{"num_hidden_layers": 13, "hidden_size": 448, "num_attention_heads": 7, "num_key_value_heads": 7, "head_dim": 64, "intermediate_size": 1792, "vocab_size": 10765, "hidden_act": "squared_relu", "norm": "rmsnorm", "norm_place": "pre", "norm_eps": 1e-06, "positions": "rope", "rope_theta": 10000.0, "rope_fraction": 1.0, "qk_norm": true, "attn_scale": 0.147, "bias": "none", "tie_word_embeddings": false, "parallel_block": false, "extras": ["local attention windows", "shifted keys", "exclusive self-attention", "value embeddings", "value residuals", "hashed n-gram embeddings", "a smear gate", "learned residual scales", "skips across layers", "capped logits"], "init": "uniform", "init_std_qkv": 0.0305, "init_std_o": 0.0, "init_std_up": 0.0305, "init_std_down": 0.0, "optimizer": "muon_variant", "learning_rate": 0.00325, "beta1": 0.95, "weight_decay": 0.076, "lr_head": 0.00537, "warmup_steps": 0, "schedule": "cos", "final_lr_fraction": 0.03, "batch_tokens": 65536, "max_seq_len": 768, "doc_mask": true, "train_tokens": 289700000, "max_steps": 4421, "dataset": "wikipedia_en"}
Each number is 50 + 15 x the weight over its row's rms, rounded and kept within 0 to 99. Layers, rows and columns count from 0. The size before them is the row's rms in percent of the matrix's.

# k: layer 3 attention key, 448x448, rms 0.0818, rows 12-26, columns 112-223
# q: layer 3 attention query, 448x448, rms 0.0806, rows 13-26, columns 112-223
k12 092:84 45 75 53 36 58 32 58 09 39 70 59 48 51 47 40 62 74 24 38 48 53 36 38 79 43 54 46 38 51 37 55 42 50 46 64 45 45 55 63 69 41 61 37 49 54 62 40 44 68 80 52 32 36 43 48 65 47 43 40 51 31 48 57 55 95 48 41 55 33 50 58 39 26 38 67 53 67 47 56 29 43 31 51 33 65 65 28 61 82 54 47 50 58 33 61 68 76 48 46 39 56 43 25 37 33 45 04 71 39 55 53
q13 097:55 50 27 54 68 58 84 61 33 29 23 47 39 48 82 52 37 74 29 56 43 62 40 59 38 62 23 73 38 66 52 53 44 53 55 44 23 38 40 39 34 66 41 56 79 54 39 27 67 87 48 37 67 58 32 40 49 67 53 68 54 48 38 36 54 44 63 49 36 52 42 29 66 39 73 54 48 59 57 37 51 33 68 44 53 51 48 58 67 62 30 54 46 51 35 33 71 57 14 71 31 55 39 56 37 59 33 38 49 51 57 60
k13 094:68 43 56 77 54 49 38 30 54 35 20 40 67 39 57 38 48 31 43 57 50 55 41 61 52 48 59 41 61 44 46 87 42 47 32 55 55 59 39 72 72 65 49 81 42 57 56 78 72 49 76 78 29 54 71 58 42 65 30 62 43 36 18 45 50 49 40 25 46 52 76 63 45 53 49 57 48 49 22 28 38 58 49 67 53 29 48 41 76 51 52 33 08 59 23 66 63 75 84 38 51 53 66 40 63 49 18 54 35 55 57 51
q14 103:68 52 63 52 62 61 72 65 33 52 39 61 55 66 58 59 44 43 37 43 50 80 63 43 76 61 55 57 35 42 65 31 34 81 51 43 41 63 32 52 30 52 32 39 64 39 43 35 62 53 18 41 75 52 36 69 61 37 27 60 56 47 40 60 58 49 52 58 57 40 52 46 74 75 37 25 79 63 57 64 52 56 71 55 58 54 66 46 43 60 63 21 48 54 73 73 50 35 51 60 53 75 33 33 48 54 36 41 33 44 49 43
k14 100:71 61 40 56 85 55 62 66 67 49 28 50 50 65 72 63 50 56 44 57 30 66 72 31 42 57 36 39 50 61 51 65 55 69 61 41 48 37 67 56 41 76 68 62 49 37 41 63 73 44 60 57 33 55 49 31 29 31 52 46 51 72 49 89 22 44 57 44 40 58 55 73 37 47 84 48 62 62 09 56 59 54 65 52 50 46 27 46 73 61 33 34 60 43 46 28 34 72 24 67 50 78 78 66 33 53 81 47 59 45 58 35
q15 108:45 58 61 51 39 61 43 19 41 54 36 47 55 45 01 37 60 61 55 35 59 29 48 46 44 41 53 58 39 55 78 43 51 29 39 27 28 41 40 47 34 75 42 51 47 69 46 61 60 70 70 53 37 48 56 71 31 45 34 67 32 43 52 38 61 76 27 35 28 53 46 70 44 32 74 40 61 71 35 74 36 30 64 61 16 19 42 49 72 28 56 58 47 33 64 72 56 54 65 39 57 51 59 36 64 76 30 52 57 60 43 47
k15 106:39 53 45 56 55 37 51 63 50 57 34 61 37 42 67 35 65 59 72 36 43 38 54 26 62 34 45 54 73 44 69 53 36 48 45 31 26 35 37 49 36 63 50 42 30 68 67 37 76 71 49 68 44 69 33 51 70 48 53 31 57 24 68 44 64 77 48 42 44 53 40 62 49 42 54 43 66 63 39 68 59 69 55 79 39 55 73 58 33 56 62 57 66 58 38 56 54 65 43 53 39 60 21 41 55 20 50 57 53 47 42 31
q16 114:82 31 53 36 45 39 65 33 74 53 50 58 45 45 61 65 57 55 43 50 44 50 53 65 45 36 44 54 42 41 26 63 72 52 64 36 83 72 47 73 58 24 87 19 48 65 24 28 46 33 71 53 54 48 19 45 37 54 46 54 36 58 72 45 44 50 67 31 61 45 40 28 65 42 32 40 45 51 36 31 42 34 61 36 40 35 54 30 66 50 52 57 56 69 35 41 45 43 73 68 62 46 56 39 22 42 46 55 54 51 47 52
k16 119:64 38 41 51 27 45 63 54 33 75 49 86 46 57 64 66 43 36 68 40 55 53 52 51 71 48 75 67 55 46 53 83 67 48 66 37 34 44 75 47 66 50 37 60 63 23 47 47 31 47 49 55 53 43 55 42 52 37 48 42 32 50 63 43 24 44 47 13 54 27 73 59 50 65 19 64 48 75 50 45 51 66 52 37 34 30 36 64 57 51 40 49 47 51 49 18 49 57 52 44 70 57 39 49 79 55 31 47 36 52 61 73
q17 108:11 59 65 43 60 46 51 45 45 54 48 29 63 78 62 57 41 74 42 60 58 44 39 76 48 28 34 48 70 46 53 27 61 33 47 54 22 51 68 67 58 47 50 48 78 48 57 39 29 71 39 45 44 50 42 69 69 46 57 69 49 40 37 27 61 54 42 71 53 29 44 60 58 53 46 57 42 67 27 76 32 47 83 29 44 36 35 72 72 35 40 67 00 75 48 63 38 66 62 62 64 33 67 29 29 74 42 79 39 47 58 86
k17 103:62 62 50 43 34 66 38 49 67 41 30 35 49 58 53 79 50 88 30 54 72 69 54 29 47 63 63 45 52 36 83 63 38 48 36 63 38 29 60 71 27 66 62 34 68 56 34 69 45 54 58 63 43 57 43 40 44 71 19 70 66 73 80 53 37 76 66 70 31 38 55 41 46 34 59 42 63 32 51 42 60 56 52 34 46 40 24 66 60 54 61 33 63 27 57 39 66 60 71 58 58 54 39 48 87 57 45 63 62 66 60 48
q18 102:42 62 38 60 53 70 46 40 43 50 33 37 39 45 77 41 48 63 69 43 57 21 61 42 50 48 56 47 31 55 82 52 59 23 39 49 62 52 42 19 56 20 48 52 49 54 37 74 56 43 68 31 52 79 39 41 45 58 38 76 66 21 43 36 60 68 58 48 38 45 59 40 49 55 47 29 55 56 47 63 45 55 42 65 61 53 77 47 69 50 53 51 34 64 30 26 40 38 46 46 48 62 90 37 55 43 38 39 68 34 37 29
k18 121:51 56 49 66 55 60 36 58 59 55 41 33 60 39 73 55 44 66 72 51 42 49 52 57 49 58 52 37 24 44 63 55 32 30 59 60 33 42 42 34 40 53 72 33 57 67 53 47 51 38 60 51 63 69 39 56 67 60 56 17 81 54 19 30 63 58 55 58 75 49 56 31 42 61 57 41 78 49 63 45 66 58 16 67 53 46 45 20 54 68 57 58 46 84 31 22 50 43 61 47 70 63 81 51 44 33 42 35 66 63 41 16
q19 106:51 73 60 51 48 62 32 27 73 40 32 50 38 53 48 39 29 59 36 51 58 53 43 68 79 45 64 34 75 67 40 65 56 87 30 51 69 49 54 45 48 71 78 42 23 72 57 37 83 45 49 63 46 37 37 25 37 10 54 27 54 61 39 58 61 59 80 60 47 55 68 39 65 30 62 33 45 44 53 49 65 48 36 74 54 35 40 35 40 72 69 58 46 37 53 57 51 40 55 54 48 44 62 71 40 40 24 74 65 58 38 83
k19 114:56 30 62 27 59 51 36 24 48 61 58 58 62 40 62 58 64 61 55 64 28 40 46 53 50 48 65 49 41 70 48 37 42 42 31 26 40 37 63 50 45 31 25 64 48 56 34 67 68 39 53 50 73 37 88 29 66 38 47 58 58 75 68 41 61 30 54 63 63 43 27 30 44 44 68 57 68 18 31 19 50 42 33 47 38 43 58 39 54 44 53 39 47 28 35 68 32 45 53 43 36 48 12 70 59 40 34 52 73 60 42 82
q20 109:46 34 38 38 43 82 54 32 32 50 39 65 42 87 38 77 40 44 64 36 39 77 66 69 66 74 64 46 40 47 74 61 63 47 44 57 54 50 69 66 28 33 37 70 65 26 64 42 57 74 60 53 63 45 18 44 59 34 66 31 37 50 53 48 31 57 74 69 70 49 55 31 65 44 49 51 49 52 38 62 53 70 43 24 36 46 47 74 52 46 39 58 36 45 41 41 35 14 55 24 45 81 52 49 49 60 66 59 80 34 70 51
k20 109:44 52 22 29 72 55 37 50 57 50 67 67 34 60 60 63 37 69 41 61 48 40 77 50 47 53 41 35 72 42 44 55 47 78 52 35 38 65 55 54 34 28 79 59 55 49 33 49 37 67 58 53 35 28 57 29 43 61 55 52 69 56 74 18 53 62 42 55 62 39 23 50 37 20 50 32 34 36 56 27 32 44 59 37 18 41 41 77 52 57 76 43 59 37 55 57 55 47 25 69 53 45 66 53 23 30 09 56 56 67 48 42
q21 103:75 66 62 44 22 55 48 40 38 52 47 37 70 78 32 55 88 30 52 46 66 59 42 51 61 33 48 31 49 55 55 73 56 67 45 50 63 34 46 33 57 61 57 72 43 49 49 53 47 23 65 49 07 24 52 50 65 05 87 57 53 23 28 67 33 42 49 67 37 44 49 38 61 87 41 34 57 45 55 36 71 32 53 51 61 62 41 46 54 46 30 72 50 71 60 72 62 56 70 65 48 34 62 39 40 33 26 62 39 24 54 45
k21 102:54 39 56 68 27 74 43 51 35 83 51 58 43 49 43 63 43 27 62 72 28 32 57 78 31 74 66 29 66 27 47 56 15 22 65 39 18 27 70 60 65 42 44 39 44 69 43 36 37 26 62 58 32 51 25 41 35 37 49 66 65 33 52 62 22 61 51 57 37 37 66 50 52 23 72 51 51 48 52 30 43 44 55 43 36 53 54 46 51 44 75 42 29 62 39 63 66 43 24 83 20 66 73 64 27 49 67 44 57 30 31 40
q22 102:37 65 30 25 17 29 47 50 30 69 45 52 46 42 60 50 58 49 65 47 42 41 69 39 59 65 86 54 45 40 79 58 50 74 18 52 64 59 39 53 70 63 49 36 40 39 35 80 63 39 65 54 40 53 43 27 68 42 48 11 69 52 52 56 48 41 18 56 53 51 58 53 36 61 30 41 36 44 37 35 43 38 46 44 43 38 43 34 26 60 82 60 74 15 47 47 31 53 68 42 48 22 48 68 65 52 67 75 53 37 35 62
k22 116:29 46 47 42 45 47 61 52 80 49 57 38 43 64 40 26 33 53 44 43 42 63 64 67 54 44 59 76 53 35 72 38 49 47 50 64 71 48 67 78 38 62 28 61 38 42 66 53 24 61 39 52 35 19 59 37 37 50 43 57 47 66 52 66 58 52 54 44 40 34 54 63 42 59 61 57 46 22 20 56 48 84 81 49 58 39 53 85 53 38 35 55 70 12 44 56 42 42 71 44 51 41 50 55 71 46 62 68 51 55 61 80
q23 105:70 40 56 54 50 25 27 39 27 69 69 50 87 54 45 50 43 44 65 61 77 38 46 60 58 21 38 43 69 50 55 39 40 60 54 65 66 14 49 77 93 47 54 50 28 41 21 49 65 14 62 48 59 34 52 73 60 60 54 26 64 37 59 54 55 54 57 67 36 47 21 45 39 58 29 63 57 45 58 69 39 43 68 46 48 67 58 59 37 38 50 52 72 55 69 37 69 64 42 29 33 45 35 31 54 51 24 51 49 39 57 60
k23 101:42 61 40 72 79 56 57 38 57 57 52 54 43 19 44 56 40 79 53 53 41 82 80 62 53 40 68 46 46 45 35 40 57 51 43 41 62 49 57 55 52 31 52 46 48 40 68 53 50 49 44 39 40 60 56 36 52 43 83 84 39 67 44 51 54 54 22 47 40 55 46 43 66 50 52 52 28 66 65 50 62 77 55 51 56 41 33 38 47 34 75 43 57 38 52 39 57 39 57 70 59 53 34 41 32 39 58 70 69 57 42 37
q24 107:53 62 47 52 54 46 55 41 82 45 73 20 51 37 71 81 50 45 70 27 50 54 31 56 56 35 38 37 42 55 39 57 67 37 71 61 61 65 49 69 55 23 62 42 58 39 12 72 43 52 72 30 39 44 33 41 53 64 49 63 42 30 45 54 56 62 61 64 52 41 72 43 66 67 64 54 61 25 82 30 50 42 56 49 22 27 30 41 54 53 31 18 46 67 42 52 26 69 64 62 59 51 30 51 68 64 38 34 26 58 64 60
k24 104:82 61 78 67 30 56 29 46 52 52 54 25 70 35 59 56 86 50 39 82 45 58 53 48 67 45 47 48 18 42 45 30 71 42 54 49 42 71 33 51 50 73 37 67 43 54 45 75 53 34 55 45 26 42 45 93 40 69 46 71 40 20 30 45 66 56 51 51 39 32 63 41 55 59 30 34 57 35 32 50 68 39 48 47 61 47 36 29 50 55 56 46 49 85 68 56 66 59 35 73 57 26 66 36 40 35 51 57 52 52 52 38
q25 103:33 35 50 25 63 53 25 27 50 47 61 49 43 53 73 37 58 28 60 65 40 52 33 38 49 71 27 53 44 65 39 45 29 57 28 23 36 45 67 76 51 66 23 47 33 50 59 60 60 36 25 35 38 52 34 32 63 43 61 12 41 38 49 55 41 35 51 61 34 23 14 81 68 75 57 99 49 74 36 62 33 54 59 44 60 45 48 36 59 58 56 43 27 38 32 40 44 40 39 51 59 55 36 58 51 66 28 67 31 33 29 15
k25 100:56 60 57 53 66 53 24 51 49 35 47 51 57 34 50 28 65 77 00 38 47 23 20 55 60 68 30 36 53 66 08 63 55 50 54 42 34 31 39 46 46 58 41 40 64 73 43 42 57 61 69 43 37 45 54 55 43 42 41 44 73 51 49 47 59 73 36 45 52 36 30 54 49 70 56 83 48 36 71 50 64 58 29 59 64 66 13 37 62 41 41 47 57 47 52 46 50 27 32 27 45 70 36 51 38 58 72 54 28 56 45 27
q26 111:44 67 34 51 44 36 21 47 43 60 50 60 57 65 32 57 71 48 55 67 52 75 60 70 56 23 39 49 52 17 23 45 22 47 43 45 45 87 37 55 48 44 48 49 48 46 53 00 68 50 41 44 46 70 58 43 43 39 58 40 52 52 37 72 62 31 32 53 50 62 43 15 82 69 46 53 40 62 70 27 18 64 49 38 66 41 33 43 55 74 53 28 49 32 44 42 53 41 67 50 60 63 32 51 48 31 37 57 53 51 23 56
k26 107:60 36 37 51 43 52 55 53 24 54 56 54 59 72 39 67 36 29 61 49 53 44 43 82 84 52 30 31 42 43 57 63 53 60 30 33 48 53 62 41 40 42 47 41 41 38 59 47 55 61 52 18 78 58 40 44 53 55 46 50 47 43 61 26 30 27 57 42 58 68 21 68 64 70 80 43 71 68 73 53 48 67 55 41 57 30 35 44 54 28 60 49 42 60 47 44 41 53 40 24 45 69 62 69 53 43 69 60 40 26 35 48